Weights of a small GPT-style language model, trained from scratch on English Wikipedia: 5.4M parameters.
Each number is 200 + 30 x the weight over the matrix's rms, rounded and kept within 0 to 999. Layers, rows and columns count from 0.

# v: layer 3 attention value, 160x160, rms 0.047, rows 108-127, columns 0-159
# o: layer 3 attention output (transposed), 160x160, rms 0.063, rows 108-127, columns 0-159
# q: layer 3 attention query, 160x160, rms 0.0524, rows 128-129, columns 0-159
# k: layer 3 attention key, 160x160, rms 0.0527, rows 128, columns 0-159
v108,175,214,180,229,197,170,250,208,230,232,229,166,227,186,245,209,226,157,247,181,180,221,182,226,175,229,209,209,245,166,215,169,217,142,237,232,178,164,181,232,178,258,265,169,219,206,241,208,166,189,192,242,124,203,167,175,121,226,177,205,244,227,179,174,186,180,169,207,219,263,171,223,175,186,190,174,217,175,159,194,151,250,165,212,222,210,149,220,221,212,223,173,167,159,226,234,181,202,220,254,193,158,181,218,204,204,179,236,165,200,196,197,162,101,198,221,253,221,210,202,239,193,218,225,214,196,184,191,245,214,124,168,254,189,198,198,179,151,174,226,227,186,175,226,215,187,180,263,194,209,186,209,219,226,133,176,197,144,226,168
o108,190,191,214,168,199,284,246,212,237,217,164,175,229,209,193,136,213,217,182,203,163,171,191,146,196,235,173,189,157,183,213,169,231,196,255,233,243,171,163,209,188,198,188,251,247,200,193,222,186,227,197,203,233,221,207,228,183,212,235,224,235,160,195,224,247,188,207,226,193,182,241,227,189,189,172,174,203,233,173,183,240,174,264,240,175,185,186,164,149,174,180,215,204,218,182,245,227,174,223,238,224,204,164,185,156,197,225,234,170,166,199,193,175,214,204,213,237,129,195,168,129,184,170,176,213,257,175,218,182,222,203,248,184,200,277,222,204,141,187,173,254,176,202,187,180,229,242,226,207,220,231,240,260,150,189,186,196,192,220,184
v109,249,187,259,159,184,245,120,242,226,202,170,203,179,215,247,231,281,211,186,208,249,173,181,187,126,245,201,181,177,133,173,207,182,225,237,157,206,192,174,185,185,161,121,204,228,222,185,150,165,165,206,176,220,173,226,183,148,190,141,222,192,234,200,244,165,180,205,225,169,181,161,214,185,218,215,181,165,197,229,151,183,197,139,185,232,212,201,214,185,243,190,211,195,153,185,150,148,203,181,158,198,215,176,290,182,223,202,201,189,200,210,184,196,225,234,230,225,183,203,215,266,179,159,160,248,209,164,178,173,178,174,145,151,205,254,194,176,202,255,179,209,210,150,236,177,182,179,215,203,221,183,167,200,229,184,199,174,212,158,172
o109,181,181,199,156,171,218,215,211,185,239,224,270,131,197,184,179,182,247,204,219,171,225,159,164,179,201,222,218,232,262,244,227,145,159,191,156,199,191,190,186,208,187,186,147,207,200,217,207,182,183,217,207,164,221,177,173,212,166,191,198,191,183,177,188,245,237,164,267,171,187,245,208,246,217,215,186,173,208,169,166,212,168,180,241,184,172,201,204,159,228,240,211,201,258,166,158,210,224,164,189,192,190,224,209,202,166,198,208,225,204,208,174,203,242,160,195,256,180,184,270,204,223,169,152,120,169,253,259,217,224,188,210,210,172,184,215,243,180,162,215,236,194,160,161,187,192,223,236,171,157,195,196,225,176,159,208,244,214,186,206
v110,219,184,219,197,159,195,169,195,169,216,235,152,244,251,250,240,243,206,187,157,187,200,227,159,251,240,226,216,227,199,165,226,178,184,241,200,284,227,188,228,196,126,196,161,204,210,221,177,208,183,206,175,243,136,192,225,189,220,179,217,176,192,192,192,203,167,217,237,192,188,216,179,180,199,177,168,180,184,214,197,275,224,252,209,168,186,180,249,248,212,191,150,178,207,163,155,147,234,201,215,165,201,214,222,192,193,179,195,152,220,209,197,218,229,163,243,215,203,188,205,209,212,215,236,191,197,164,206,231,249,247,224,206,201,155,198,178,226,223,205,135,150,232,166,193,181,210,182,219,203,162,201,170,184,227,162,189,203,175,234
o110,193,217,174,196,195,188,198,209,205,178,247,211,195,191,215,221,214,219,188,189,200,223,187,257,194,245,158,207,212,220,158,203,204,173,205,258,274,191,202,231,187,241,262,115,243,205,182,213,241,212,196,132,242,223,177,220,228,205,156,180,196,211,196,206,228,203,211,224,245,135,211,177,228,217,176,212,192,170,225,182,252,199,188,230,163,232,235,207,183,242,266,202,211,191,209,234,171,180,217,162,184,171,190,183,200,173,222,172,196,184,186,177,216,204,181,211,217,210,210,202,243,181,185,161,194,200,174,137,237,248,214,189,180,169,205,181,189,222,161,218,242,167,209,188,215,222,150,246,150,228,231,176,242,157,214,200,243,229,145,226
v111,204,155,181,184,208,165,161,165,168,202,162,199,221,223,214,192,204,198,187,185,202,210,198,235,191,164,235,218,253,189,180,183,208,171,185,169,180,158,146,229,162,207,185,235,236,253,174,217,172,223,199,179,159,207,196,269,168,173,276,254,234,219,251,206,196,164,124,175,200,132,146,203,269,183,247,188,203,175,211,174,211,233,122,185,209,226,203,163,252,203,206,151,154,233,165,209,245,199,214,191,180,171,212,140,218,243,292,176,147,202,222,159,258,228,224,223,189,193,210,200,232,177,180,173,158,175,218,197,211,210,195,193,192,149,162,198,228,193,209,198,185,163,218,173,207,159,171,176,133,238,186,183,230,195,206,218,226,172,215,211
o111,203,181,132,252,181,269,205,201,188,247,191,203,224,174,193,268,188,236,197,243,130,179,187,145,207,237,249,217,180,178,175,246,236,187,221,158,127,203,239,157,218,248,163,246,225,269,172,211,179,241,165,217,163,244,200,233,227,235,195,207,189,182,217,198,222,239,213,185,181,170,196,236,209,243,210,197,259,182,240,204,165,250,228,181,243,188,179,183,143,220,219,169,224,208,184,238,191,235,204,190,209,247,183,200,203,179,236,205,174,224,165,224,171,215,155,196,199,205,190,222,215,243,182,216,232,186,152,167,283,221,197,166,186,172,155,235,166,188,206,174,208,184,189,199,232,253,185,198,178,154,271,223,231,207,196,230,241,206,201,199
v112,167,237,191,225,215,221,188,257,193,244,183,203,219,169,187,219,182,195,185,177,256,180,228,148,190,233,265,206,154,185,211,252,158,206,215,181,200,214,212,179,177,230,206,203,221,214,242,222,170,200,214,155,186,213,195,197,206,182,239,162,188,187,205,263,225,160,155,160,168,206,194,234,273,239,154,201,231,224,155,205,254,238,199,184,180,218,229,182,186,190,261,231,153,194,188,164,206,207,191,208,183,127,226,209,173,195,261,205,271,189,184,189,192,231,208,223,215,211,216,192,196,217,227,244,196,203,200,234,238,158,181,234,158,221,149,242,205,224,233,195,267,228,200,195,180,243,196,197,165,189,208,207,214,102,234,185,198,166,222,199
o112,206,189,212,220,219,217,157,197,208,206,202,182,215,200,259,221,215,163,211,155,209,167,201,204,217,216,192,215,224,143,243,206,227,216,201,209,262,159,176,152,234,205,179,171,155,237,169,228,169,254,216,209,195,225,213,200,233,244,208,162,240,195,174,227,266,163,207,208,201,228,177,208,182,209,214,222,210,184,228,221,191,143,182,206,163,198,153,170,162,209,226,178,214,212,195,216,201,242,182,186,188,151,210,172,225,184,200,218,286,235,242,186,215,223,215,196,233,224,203,193,191,197,253,232,219,154,159,245,225,136,237,179,184,234,223,260,236,165,203,171,196,256,180,170,163,200,169,181,172,183,292,177,152,231,209,227,207,199,209,198
v113,173,173,214,263,178,218,272,164,210,223,197,209,180,233,209,198,193,258,209,223,233,187,196,166,153,186,186,225,174,148,169,215,168,178,217,223,210,238,218,184,155,162,226,168,218,203,183,191,179,246,206,201,182,223,183,216,192,155,193,191,214,190,171,184,208,257,203,228,245,147,205,203,220,167,269,173,294,264,170,208,233,182,202,251,171,189,176,201,188,234,174,251,244,196,169,172,177,202,231,146,234,199,245,185,194,168,201,158,204,191,196,241,155,208,168,244,184,214,201,231,212,193,180,199,165,198,248,210,208,198,186,202,206,203,198,209,190,227,148,188,211,178,196,177,223,247,222,185,239,187,198,218,257,220,167,197,196,205,196,219
o113,173,205,182,170,188,274,184,204,195,180,223,222,245,226,214,185,229,199,156,173,238,158,218,230,196,229,192,184,196,209,170,156,181,160,219,201,219,197,200,206,207,204,228,192,162,206,198,218,231,103,201,211,243,205,190,132,224,211,210,205,168,180,185,207,191,225,176,176,189,201,255,210,149,195,248,183,226,214,237,241,210,187,207,175,207,229,189,233,221,216,254,204,193,202,114,193,191,158,207,196,245,204,224,211,190,249,181,199,193,203,219,233,201,206,231,171,195,172,167,212,211,122,184,211,186,173,210,200,224,229,201,210,231,180,209,205,241,157,188,240,159,178,183,172,175,182,212,159,228,196,187,169,187,248,180,161,151,169,169,171
v114,159,167,238,179,156,196,211,147,234,162,190,204,241,208,216,213,202,174,151,239,200,196,148,207,233,229,205,203,227,193,204,194,231,219,169,219,194,185,173,188,180,199,242,137,135,206,181,171,157,182,197,187,165,238,238,170,228,157,143,153,139,143,172,171,170,204,203,246,208,242,215,153,142,184,180,194,173,256,173,158,188,210,181,179,212,215,217,220,228,218,253,190,165,160,203,157,267,172,210,232,209,198,183,213,171,200,187,214,232,190,192,204,235,211,215,159,242,217,176,194,179,202,201,204,175,191,223,181,225,180,205,225,192,229,215,139,207,176,218,164,124,221,255,225,210,201,160,173,215,197,169,145,217,184,230,127,190,171,169,199
o114,251,198,249,213,167,237,234,212,171,180,193,172,215,154,217,162,211,222,234,188,252,247,214,206,193,195,182,218,182,193,228,196,246,229,143,173,184,215,230,197,185,203,191,212,181,216,208,186,212,198,185,195,189,184,206,236,124,260,141,229,178,186,184,177,225,169,217,188,286,257,215,211,213,211,172,176,179,172,168,160,235,164,237,207,219,237,167,263,182,218,204,240,171,222,191,117,195,175,191,214,252,218,219,131,219,180,221,207,242,224,213,190,223,156,209,207,253,227,164,250,218,185,182,199,213,200,228,177,195,221,190,195,201,226,208,228,231,152,180,189,192,177,176,202,217,213,228,237,243,219,247,207,204,192,258,193,175,191,202,231
v115,219,201,230,274,166,222,220,226,192,236,233,231,221,218,199,202,219,229,235,170,165,232,257,214,179,194,260,248,205,204,160,203,212,225,221,238,193,207,248,215,207,280,186,210,200,159,199,173,167,165,193,236,206,239,219,204,214,212,219,201,210,219,212,217,181,219,229,266,210,192,202,227,188,186,193,253,185,187,198,177,186,226,191,224,172,264,204,194,281,263,238,199,189,152,171,206,199,206,202,180,218,150,176,228,211,248,248,182,213,252,170,191,186,188,136,200,183,207,183,248,233,249,177,204,188,149,216,155,222,224,195,193,175,213,170,230,139,173,220,178,154,175,199,148,180,206,168,154,254,167,205,177,230,215,171,200,240,177,151,225
o115,202,166,247,185,224,181,233,190,186,216,183,255,209,186,177,259,183,226,183,233,190,211,217,194,214,164,261,212,208,157,142,196,197,227,173,263,211,194,224,173,244,182,193,197,190,170,158,234,198,196,145,167,197,199,234,188,227,209,229,242,155,237,210,187,213,196,241,191,209,154,181,183,187,184,208,138,194,201,239,202,183,186,227,228,215,189,228,166,177,228,211,197,174,224,186,217,209,169,197,214,159,162,236,221,197,220,278,181,204,207,230,197,165,202,215,214,215,171,250,208,183,187,177,150,179,206,218,229,187,206,176,286,191,178,192,241,214,197,165,214,219,186,127,184,204,247,140,230,217,190,270,193,259,219,211,186,261,166,211,162
v116,176,204,229,195,169,198,172,232,226,193,142,214,187,187,193,195,237,163,212,221,261,180,182,199,210,208,230,137,215,203,192,235,214,193,220,155,181,169,167,171,220,214,140,204,152,107,181,174,211,225,224,211,193,195,206,246,226,200,167,154,219,192,235,158,203,212,239,209,213,181,209,216,203,138,175,225,233,201,181,208,250,199,212,224,248,186,203,237,200,213,258,158,183,248,158,243,178,205,199,180,175,255,207,214,209,232,184,190,277,175,215,205,210,238,209,256,225,185,228,199,208,182,162,145,215,217,214,227,194,259,207,180,166,194,259,180,163,230,208,203,181,201,218,197,161,198,173,254,208,231,226,188,187,224,206,202,212,181,154,232
o116,182,206,204,178,255,174,226,248,197,202,191,184,258,183,206,233,205,173,186,212,220,190,192,200,195,185,228,229,252,216,201,183,157,160,179,172,200,182,200,218,200,192,198,208,210,223,241,207,147,155,162,200,196,193,185,203,170,184,157,222,194,189,231,140,221,178,187,229,226,221,186,209,172,238,194,201,200,249,217,156,215,234,202,222,209,186,186,211,213,283,160,175,134,160,195,196,188,243,200,159,181,188,184,194,251,165,199,224,230,199,139,217,219,198,180,178,185,198,194,197,192,214,215,158,217,170,199,182,215,217,227,227,276,169,169,220,221,198,148,169,222,213,182,209,199,227,214,188,204,148,159,204,174,255,221,208,199,159,257,267
v117,202,220,218,177,197,197,183,237,213,157,268,177,153,233,235,211,183,211,185,172,130,197,208,191,233,247,200,191,195,175,279,207,177,231,220,238,164,190,206,242,202,206,215,185,202,209,225,283,196,218,202,195,181,194,168,184,214,203,175,153,178,172,196,189,215,231,233,180,207,177,172,250,219,219,246,198,165,239,163,216,262,224,182,182,189,237,141,245,193,196,209,231,225,200,181,198,225,212,221,167,175,183,194,221,217,230,113,220,203,226,186,201,232,208,153,210,180,242,178,155,201,203,232,244,197,178,198,247,208,236,197,197,193,217,208,196,210,162,185,202,190,183,162,216,170,203,224,250,202,252,226,158,158,181,202,251,231,214,222,188
o117,197,177,184,214,226,175,123,214,242,202,220,205,177,249,197,198,220,199,232,225,226,257,199,203,208,191,225,152,215,225,215,204,249,194,151,216,204,228,160,224,216,222,169,207,175,163,241,254,183,222,217,228,235,181,139,198,217,220,159,195,210,227,170,229,163,173,235,183,222,189,220,211,222,203,212,179,210,216,180,198,220,171,168,206,165,158,170,194,175,177,242,158,226,172,232,164,212,210,185,186,192,192,210,169,190,221,169,248,166,190,209,189,193,239,180,153,185,188,227,185,193,210,188,157,278,222,198,208,185,192,166,229,211,205,238,183,207,238,204,179,231,137,159,162,210,242,185,191,153,161,203,178,183,122,190,252,203,160,178,221
v118,202,173,218,178,175,238,243,148,187,207,177,195,249,235,186,191,219,166,217,186,221,181,192,207,135,243,269,190,143,175,213,207,152,213,205,182,258,192,193,226,174,147,172,202,156,211,204,240,221,210,184,199,200,204,174,227,235,201,203,143,160,217,246,141,246,241,213,167,213,177,195,221,205,239,226,194,238,212,166,218,190,237,197,227,240,214,239,149,162,229,234,223,235,211,173,203,121,235,223,212,207,209,199,183,188,222,194,202,207,238,182,216,256,222,157,231,201,237,296,228,230,195,166,177,220,153,196,173,181,211,240,167,202,195,222,167,145,134,205,265,143,159,214,196,161,183,207,174,135,164,199,192,174,278,250,237,194,206,177,205
o118,199,200,169,204,202,174,170,141,193,174,224,207,192,195,235,246,241,217,181,198,187,240,224,189,259,179,273,186,220,238,219,171,168,145,186,231,152,199,211,214,214,228,200,216,177,226,217,230,239,198,196,212,208,182,161,202,137,180,202,194,203,164,219,184,170,191,236,186,188,189,247,185,217,201,209,172,176,226,275,227,206,159,110,259,219,192,201,210,219,144,197,238,224,169,196,160,179,219,214,175,214,157,234,220,149,162,276,170,193,223,168,253,264,193,211,186,249,217,226,196,137,183,184,215,182,162,172,186,165,244,216,133,246,169,181,225,182,172,147,208,225,226,165,171,154,187,192,176,175,168,176,195,264,193,237,217,191,156,211,195
v119,193,155,173,215,209,159,198,210,173,190,194,145,205,219,203,222,201,246,218,208,196,220,207,182,215,207,214,163,163,214,150,204,224,199,190,160,189,241,159,226,216,193,155,209,178,208,190,210,125,232,226,177,198,184,206,228,188,197,225,206,235,229,213,220,268,169,230,158,229,218,192,242,155,215,204,177,149,177,191,192,178,182,241,208,141,175,225,175,153,169,179,219,230,190,194,205,195,166,208,219,219,189,180,144,237,136,203,185,185,229,171,145,218,184,186,153,224,192,197,208,168,233,234,204,205,160,221,235,187,197,141,249,184,165,187,212,143,277,217,199,215,161,148,168,214,127,182,236,228,194,172,187,194,213,173,174,193,195,207,218
o119,193,177,191,173,238,207,173,207,215,155,185,224,175,151,170,198,236,224,190,199,171,199,189,191,155,143,227,242,188,183,204,174,228,256,225,155,217,250,172,172,207,192,185,175,211,211,180,185,175,234,167,226,216,208,172,244,215,224,222,214,253,157,259,179,186,173,176,141,159,173,210,194,218,171,181,205,202,194,158,228,184,227,251,196,185,199,234,216,153,254,189,155,187,186,204,208,219,202,265,199,213,150,248,234,230,139,215,158,195,145,191,209,184,172,227,195,191,183,201,173,198,192,221,195,166,153,158,222,169,212,228,201,207,184,252,201,172,235,250,221,188,227,188,221,172,203,178,204,223,187,211,177,188,166,168,188,178,225,144,222
v120,168,227,190,199,235,161,212,208,160,160,182,259,173,182,121,224,243,179,188,162,204,161,219,247,204,205,149,197,214,217,222,240,185,138,194,159,164,196,256,213,159,230,177,207,158,149,212,255,174,216,256,160,172,162,180,233,217,211,189,179,141,187,198,211,203,190,206,213,199,188,184,173,224,223,196,154,176,207,174,173,189,170,197,149,235,195,177,216,189,254,185,221,216,186,211,208,241,206,166,155,188,255,259,195,221,198,241,223,230,202,130,209,199,204,186,219,259,222,214,200,201,220,187,154,193,230,239,101,197,203,222,227,257,183,230,212,241,199,199,234,220,163,196,168,215,153,191,226,204,161,198,208,182,177,206,218,165,182,181,209
o120,202,229,191,178,184,222,122,187,189,273,226,203,183,190,135,210,206,167,252,189,243,223,239,188,253,197,183,231,194,127,215,189,250,163,202,186,227,152,186,165,192,242,178,179,191,156,192,204,187,227,220,183,211,232,232,228,208,175,160,206,204,151,219,219,215,215,202,202,268,228,246,186,248,205,203,176,196,196,175,238,218,237,188,212,252,204,263,209,201,164,191,198,157,175,200,171,199,149,228,172,168,216,193,223,225,235,210,208,252,236,162,159,209,179,183,224,213,154,128,209,178,220,227,229,203,163,225,219,229,209,216,198,205,169,193,204,199,224,217,162,172,238,156,197,210,217,250,196,189,186,185,245,192,192,188,224,167,173,253,153
v121,195,181,244,195,222,171,177,174,200,236,234,198,182,165,166,243,182,189,170,199,193,162,164,220,209,186,237,172,229,186,244,207,140,220,202,211,192,189,249,239,197,237,217,230,141,237,174,215,189,201,200,215,203,202,225,182,267,256,157,229,164,183,164,228,193,222,198,205,191,214,207,199,244,251,208,219,192,201,197,189,187,239,195,181,178,207,163,193,186,190,181,165,151,157,196,151,168,179,181,165,159,189,205,196,169,159,206,210,207,229,269,202,196,207,131,136,188,202,163,174,193,170,134,235,180,222,199,204,147,229,146,236,203,227,245,215,188,247,161,214,190,144,181,193,195,206,143,244,194,240,211,196,180,193,151,243,172,171,133,192
o121,223,216,219,145,220,234,233,157,256,157,199,207,203,245,178,231,199,201,176,175,260,159,242,231,153,155,186,161,188,204,230,198,236,168,212,244,174,153,199,172,194,178,191,180,234,259,205,266,216,185,207,154,244,249,168,206,205,146,210,181,150,187,142,186,210,193,195,198,155,271,208,211,313,145,208,243,204,170,185,163,214,158,216,200,214,184,166,188,190,188,208,139,217,229,201,218,210,214,182,173,212,181,222,243,208,243,186,181,189,205,167,247,230,162,202,202,196,185,224,256,187,197,188,225,248,149,203,209,191,231,218,216,210,216,193,194,190,202,241,202,177,209,206,199,177,241,160,229,213,149,186,208,193,174,220,193,198,220,242,169
v122,140,214,194,257,157,230,202,194,159,212,189,186,183,233,182,177,249,236,254,233,234,201,205,188,191,181,208,232,200,251,171,196,197,204,216,192,227,189,191,205,196,144,160,164,187,234,182,205,238,211,236,180,186,167,218,215,176,144,211,160,214,186,208,240,201,216,174,173,189,171,205,187,223,133,217,277,166,253,218,189,219,238,181,224,202,189,186,185,239,219,228,188,224,166,159,183,192,189,236,233,276,198,169,235,238,235,248,206,219,219,211,201,255,262,162,165,236,217,209,233,231,175,232,198,208,216,204,220,187,249,268,245,186,259,235,209,234,204,177,257,222,208,227,209,190,173,213,249,161,151,161,224,146,182,259,176,200,212,238,193
o122,221,174,201,228,222,227,169,202,157,240,247,222,211,201,182,173,204,195,144,190,177,254,255,159,201,197,296,200,210,221,181,198,169,249,211,201,152,182,205,234,196,175,231,180,219,177,180,185,179,264,164,208,212,186,237,134,247,178,164,192,228,152,194,185,200,222,188,198,242,189,196,187,243,208,171,165,224,191,190,201,139,166,163,201,208,241,231,215,151,247,143,213,183,182,207,173,184,243,184,215,254,181,202,200,185,164,203,222,222,160,187,227,191,186,234,167,171,202,277,188,201,242,220,215,215,165,246,163,196,187,131,143,205,223,203,215,206,185,135,185,124,168,156,210,149,246,190,189,165,168,175,233,219,218,222,211,159,157,154,221
v123,239,161,204,223,237,138,205,215,222,186,183,244,233,173,188,195,163,191,218,188,165,286,184,195,176,136,156,176,173,188,203,152,196,220,171,231,258,219,231,187,180,194,178,204,203,160,173,142,213,160,210,224,178,205,215,135,181,169,185,216,174,232,214,245,187,196,188,186,174,216,196,203,184,234,201,171,164,189,256,186,225,199,218,196,210,182,168,134,210,210,205,185,206,226,163,142,189,184,222,192,215,235,264,202,194,182,233,204,170,207,202,207,148,152,223,236,222,176,209,188,245,179,257,231,139,174,185,201,246,108,181,249,174,198,166,166,176,206,270,240,226,159,209,188,217,221,185,263,181,222,222,171,185,207,207,192,164,254,210,156
o123,183,216,205,203,188,185,145,179,224,188,217,252,166,159,203,220,130,155,264,180,172,205,216,216,212,222,220,167,168,181,212,166,198,175,203,202,212,221,195,168,227,179,213,228,229,208,212,201,177,207,159,177,219,204,210,213,149,221,273,178,196,178,152,173,204,257,160,231,196,184,197,229,170,185,225,220,164,156,208,171,151,232,177,203,157,188,177,211,238,226,179,188,228,192,226,232,192,134,226,215,187,239,225,213,218,215,171,229,220,145,309,249,190,157,132,196,197,200,208,234,164,222,141,237,216,172,231,199,228,242,168,219,160,223,199,196,177,193,206,171,216,206,245,175,208,142,235,199,161,228,169,142,198,252,258,199,244,194,169,247
v124,209,154,165,202,194,164,278,212,204,181,194,204,227,228,201,162,218,164,149,166,191,213,240,141,202,213,163,218,224,199,213,209,185,125,176,163,194,200,209,168,158,197,163,220,222,200,194,171,171,191,229,163,208,256,228,170,202,188,208,195,241,191,169,203,172,142,109,173,158,202,205,167,167,166,206,193,215,222,225,198,183,163,188,212,238,235,234,230,253,200,207,162,220,190,210,216,212,257,202,221,186,234,189,260,229,191,202,196,192,195,231,120,185,189,221,184,170,183,216,255,161,183,211,206,172,251,240,217,154,203,196,154,175,174,197,193,149,166,206,246,210,196,228,194,209,212,244,200,181,191,172,166,189,215,197,215,202,159,185,213
o124,218,195,194,231,160,185,166,197,138,248,237,126,255,177,220,185,183,220,189,187,179,214,206,245,248,232,219,246,129,182,233,211,208,239,162,179,217,187,226,153,175,170,238,226,222,193,184,211,181,206,217,192,246,174,208,234,236,194,187,200,236,213,211,147,221,153,210,223,191,213,220,230,166,198,206,125,125,197,188,184,211,235,162,177,195,235,179,215,181,192,232,210,249,187,189,199,228,226,165,188,213,194,160,304,179,207,170,198,200,177,169,178,154,228,186,216,199,216,239,222,192,155,197,193,169,216,245,221,181,223,228,155,161,226,170,206,192,211,155,200,191,237,245,204,198,152,198,213,238,164,211,180,199,182,229,211,184,155,165,203
v125,211,238,217,218,181,190,201,197,197,230,211,185,153,186,173,226,182,190,161,202,192,171,139,195,240,179,174,182,159,260,234,231,151,276,173,204,219,217,193,194,214,192,263,201,135,259,223,146,180,221,161,212,178,185,287,240,240,215,205,153,198,247,194,200,217,185,230,156,191,223,196,238,226,220,216,227,164,191,275,215,219,287,225,173,168,142,204,253,254,214,194,244,249,207,207,153,222,220,212,236,228,240,158,199,181,196,220,192,210,246,193,221,207,231,231,203,223,205,126,255,158,203,254,197,178,212,193,123,146,207,188,246,223,163,209,234,157,220,220,192,179,191,201,253,214,223,185,225,219,189,140,186,247,240,198,197,176,231,178,212
o125,233,209,264,188,196,237,229,153,197,205,237,172,167,196,239,201,231,156,226,219,256,263,261,213,165,211,226,199,140,214,221,178,205,230,182,137,239,213,212,226,218,183,241,166,204,246,177,190,178,199,191,204,235,208,228,218,223,273,205,221,190,182,238,215,231,201,239,240,176,186,195,186,229,212,167,236,192,232,193,180,179,191,169,178,211,137,212,188,220,172,218,237,209,177,190,130,236,182,218,176,245,208,196,155,188,220,218,196,170,206,196,212,187,165,253,191,204,195,227,219,233,250,202,219,161,144,223,171,242,164,232,228,152,188,221,135,234,250,186,222,184,213,207,177,257,158,236,218,201,136,133,194,187,185,175,172,259,189,190,194
v126,223,186,174,235,184,204,207,170,195,190,192,180,204,160,206,195,143,263,165,195,248,212,151,215,195,167,224,188,253,215,224,228,192,200,164,238,225,245,213,159,190,208,168,174,175,227,248,210,224,227,190,232,201,195,247,160,221,220,195,159,168,181,203,237,211,158,218,177,211,251,194,175,181,186,155,193,264,165,214,195,237,140,233,145,178,182,219,200,213,171,216,195,215,159,252,250,212,166,237,230,204,206,151,239,205,218,151,231,232,199,195,250,169,157,167,197,220,179,223,191,254,207,178,213,199,230,237,211,210,232,203,206,201,218,256,239,218,199,232,192,187,223,181,191,231,247,229,197,243,220,195,216,222,193,210,198,184,183,208,201
o126,206,182,179,132,194,215,197,195,201,190,203,241,164,201,211,207,150,138,197,208,240,224,243,193,233,207,182,224,203,220,262,156,215,201,180,189,203,179,223,190,168,210,227,215,288,158,202,175,229,184,274,207,147,177,212,189,209,221,194,202,200,213,195,193,203,158,198,189,191,202,206,186,205,221,211,210,190,151,222,181,213,185,201,199,176,170,204,204,168,201,180,202,206,189,196,242,204,204,227,194,221,194,176,188,245,153,197,171,254,172,188,216,169,206,194,205,198,162,151,187,228,199,209,177,247,292,260,171,190,196,222,212,176,222,176,171,172,191,186,213,195,218,138,219,184,207,158,198,249,222,177,181,183,213,216,212,202,227,199,203
v127,197,230,212,202,199,206,166,218,217,249,222,154,184,257,218,274,214,209,209,230,194,166,161,209,232,270,167,236,183,185,207,211,189,194,176,246,147,197,183,216,236,155,198,220,183,248,166,201,209,162,183,199,218,198,216,175,229,217,143,155,126,225,212,187,153,273,145,214,149,185,203,218,258,205,230,207,193,240,215,213,207,222,211,279,179,189,175,175,232,221,232,177,176,222,171,170,177,215,190,234,142,230,205,197,205,220,156,196,172,188,216,179,220,188,195,224,191,248,216,233,237,142,205,206,218,181,181,200,180,211,203,231,183,160,246,264,247,179,148,224,195,244,250,176,220,215,194,182,145,205,150,177,189,130,215,220,145,188,179,174
o127,258,214,220,212,210,246,222,205,140,170,167,228,197,252,192,217,163,238,196,158,248,186,162,245,177,182,187,244,166,230,214,206,183,181,165,202,221,136,182,191,239,183,148,199,210,237,148,186,200,180,200,224,237,168,162,247,183,202,193,169,165,164,173,210,216,198,173,249,190,204,154,217,226,195,259,229,248,215,200,175,191,194,164,238,189,250,198,136,203,193,220,214,170,191,224,181,155,226,241,212,207,269,220,190,141,218,208,190,224,202,221,212,226,230,234,164,185,262,256,148,224,196,234,242,228,202,156,225,203,260,174,146,192,183,220,159,223,177,205,233,225,185,212,177,215,230,212,175,206,180,220,199,202,190,209,195,195,228,218,214
q128,216,182,193,207,265,216,226,198,202,242,263,164,187,183,205,180,212,196,202,196,204,229,204,158,230,207,181,193,178,205,238,172,217,196,146,205,190,215,206,188,229,258,201,181,212,231,168,221,178,235,227,215,223,155,201,239,204,156,191,210,208,224,242,179,208,215,224,207,203,224,180,206,254,206,213,242,261,154,205,211,187,233,195,169,241,185,205,226,219,203,164,188,222,192,223,212,212,222,236,187,182,190,223,183,225,199,182,181,207,245,226,192,207,208,175,224,167,193,176,185,236,214,144,165,237,210,225,179,199,189,184,204,174,174,154,226,206,217,270,235,217,206,217,220,199,210,220,211,199,207,188,198,202,221,187,210,213,203,209,197
k128,230,221,185,182,166,221,172,223,197,264,183,201,153,175,210,217,216,237,173,176,203,193,211,163,204,207,240,207,189,189,196,186,207,158,169,170,195,202,201,216,224,192,207,181,219,204,211,204,199,191,149,179,166,210,191,213,180,217,218,190,188,234,164,210,215,227,223,216,182,181,205,208,168,200,231,195,166,183,171,172,199,184,181,203,179,191,193,216,204,247,192,209,166,188,162,185,162,221,164,166,235,198,166,163,226,195,192,176,196,189,183,191,196,211,202,235,209,197,216,162,172,189,235,197,190,165,191,181,211,206,186,206,202,202,193,171,171,186,155,158,205,197,185,168,188,198,230,173,171,202,180,190,173,236,184,196,250,220,191,210
q129,185,212,206,204,218,211,183,234,220,196,192,213,169,191,160,209,214,226,225,185,202,211,189,184,171,213,202,243,216,231,166,167,223,176,202,213,222,189,229,199,193,166,144,174,199,204,232,192,205,238,197,223,194,157,193,186,184,215,199,228,191,204,190,205,173,206,222,198,157,162,222,213,224,195,214,186,190,169,191,180,182,207,197,255,200,222,181,219,205,212,202,192,210,218,258,202,166,196,257,221,168,194,242,194,201,230,229,228,174,178,218,195,196,161,209,237,237,220,179,185,186,193,183,210,206,198,198,192,216,185,213,213,217,233,211,199,175,204,151,224,201,188,204,182,203,202,250,153,219,182,194,180,203,193,225,217,207,208,191,221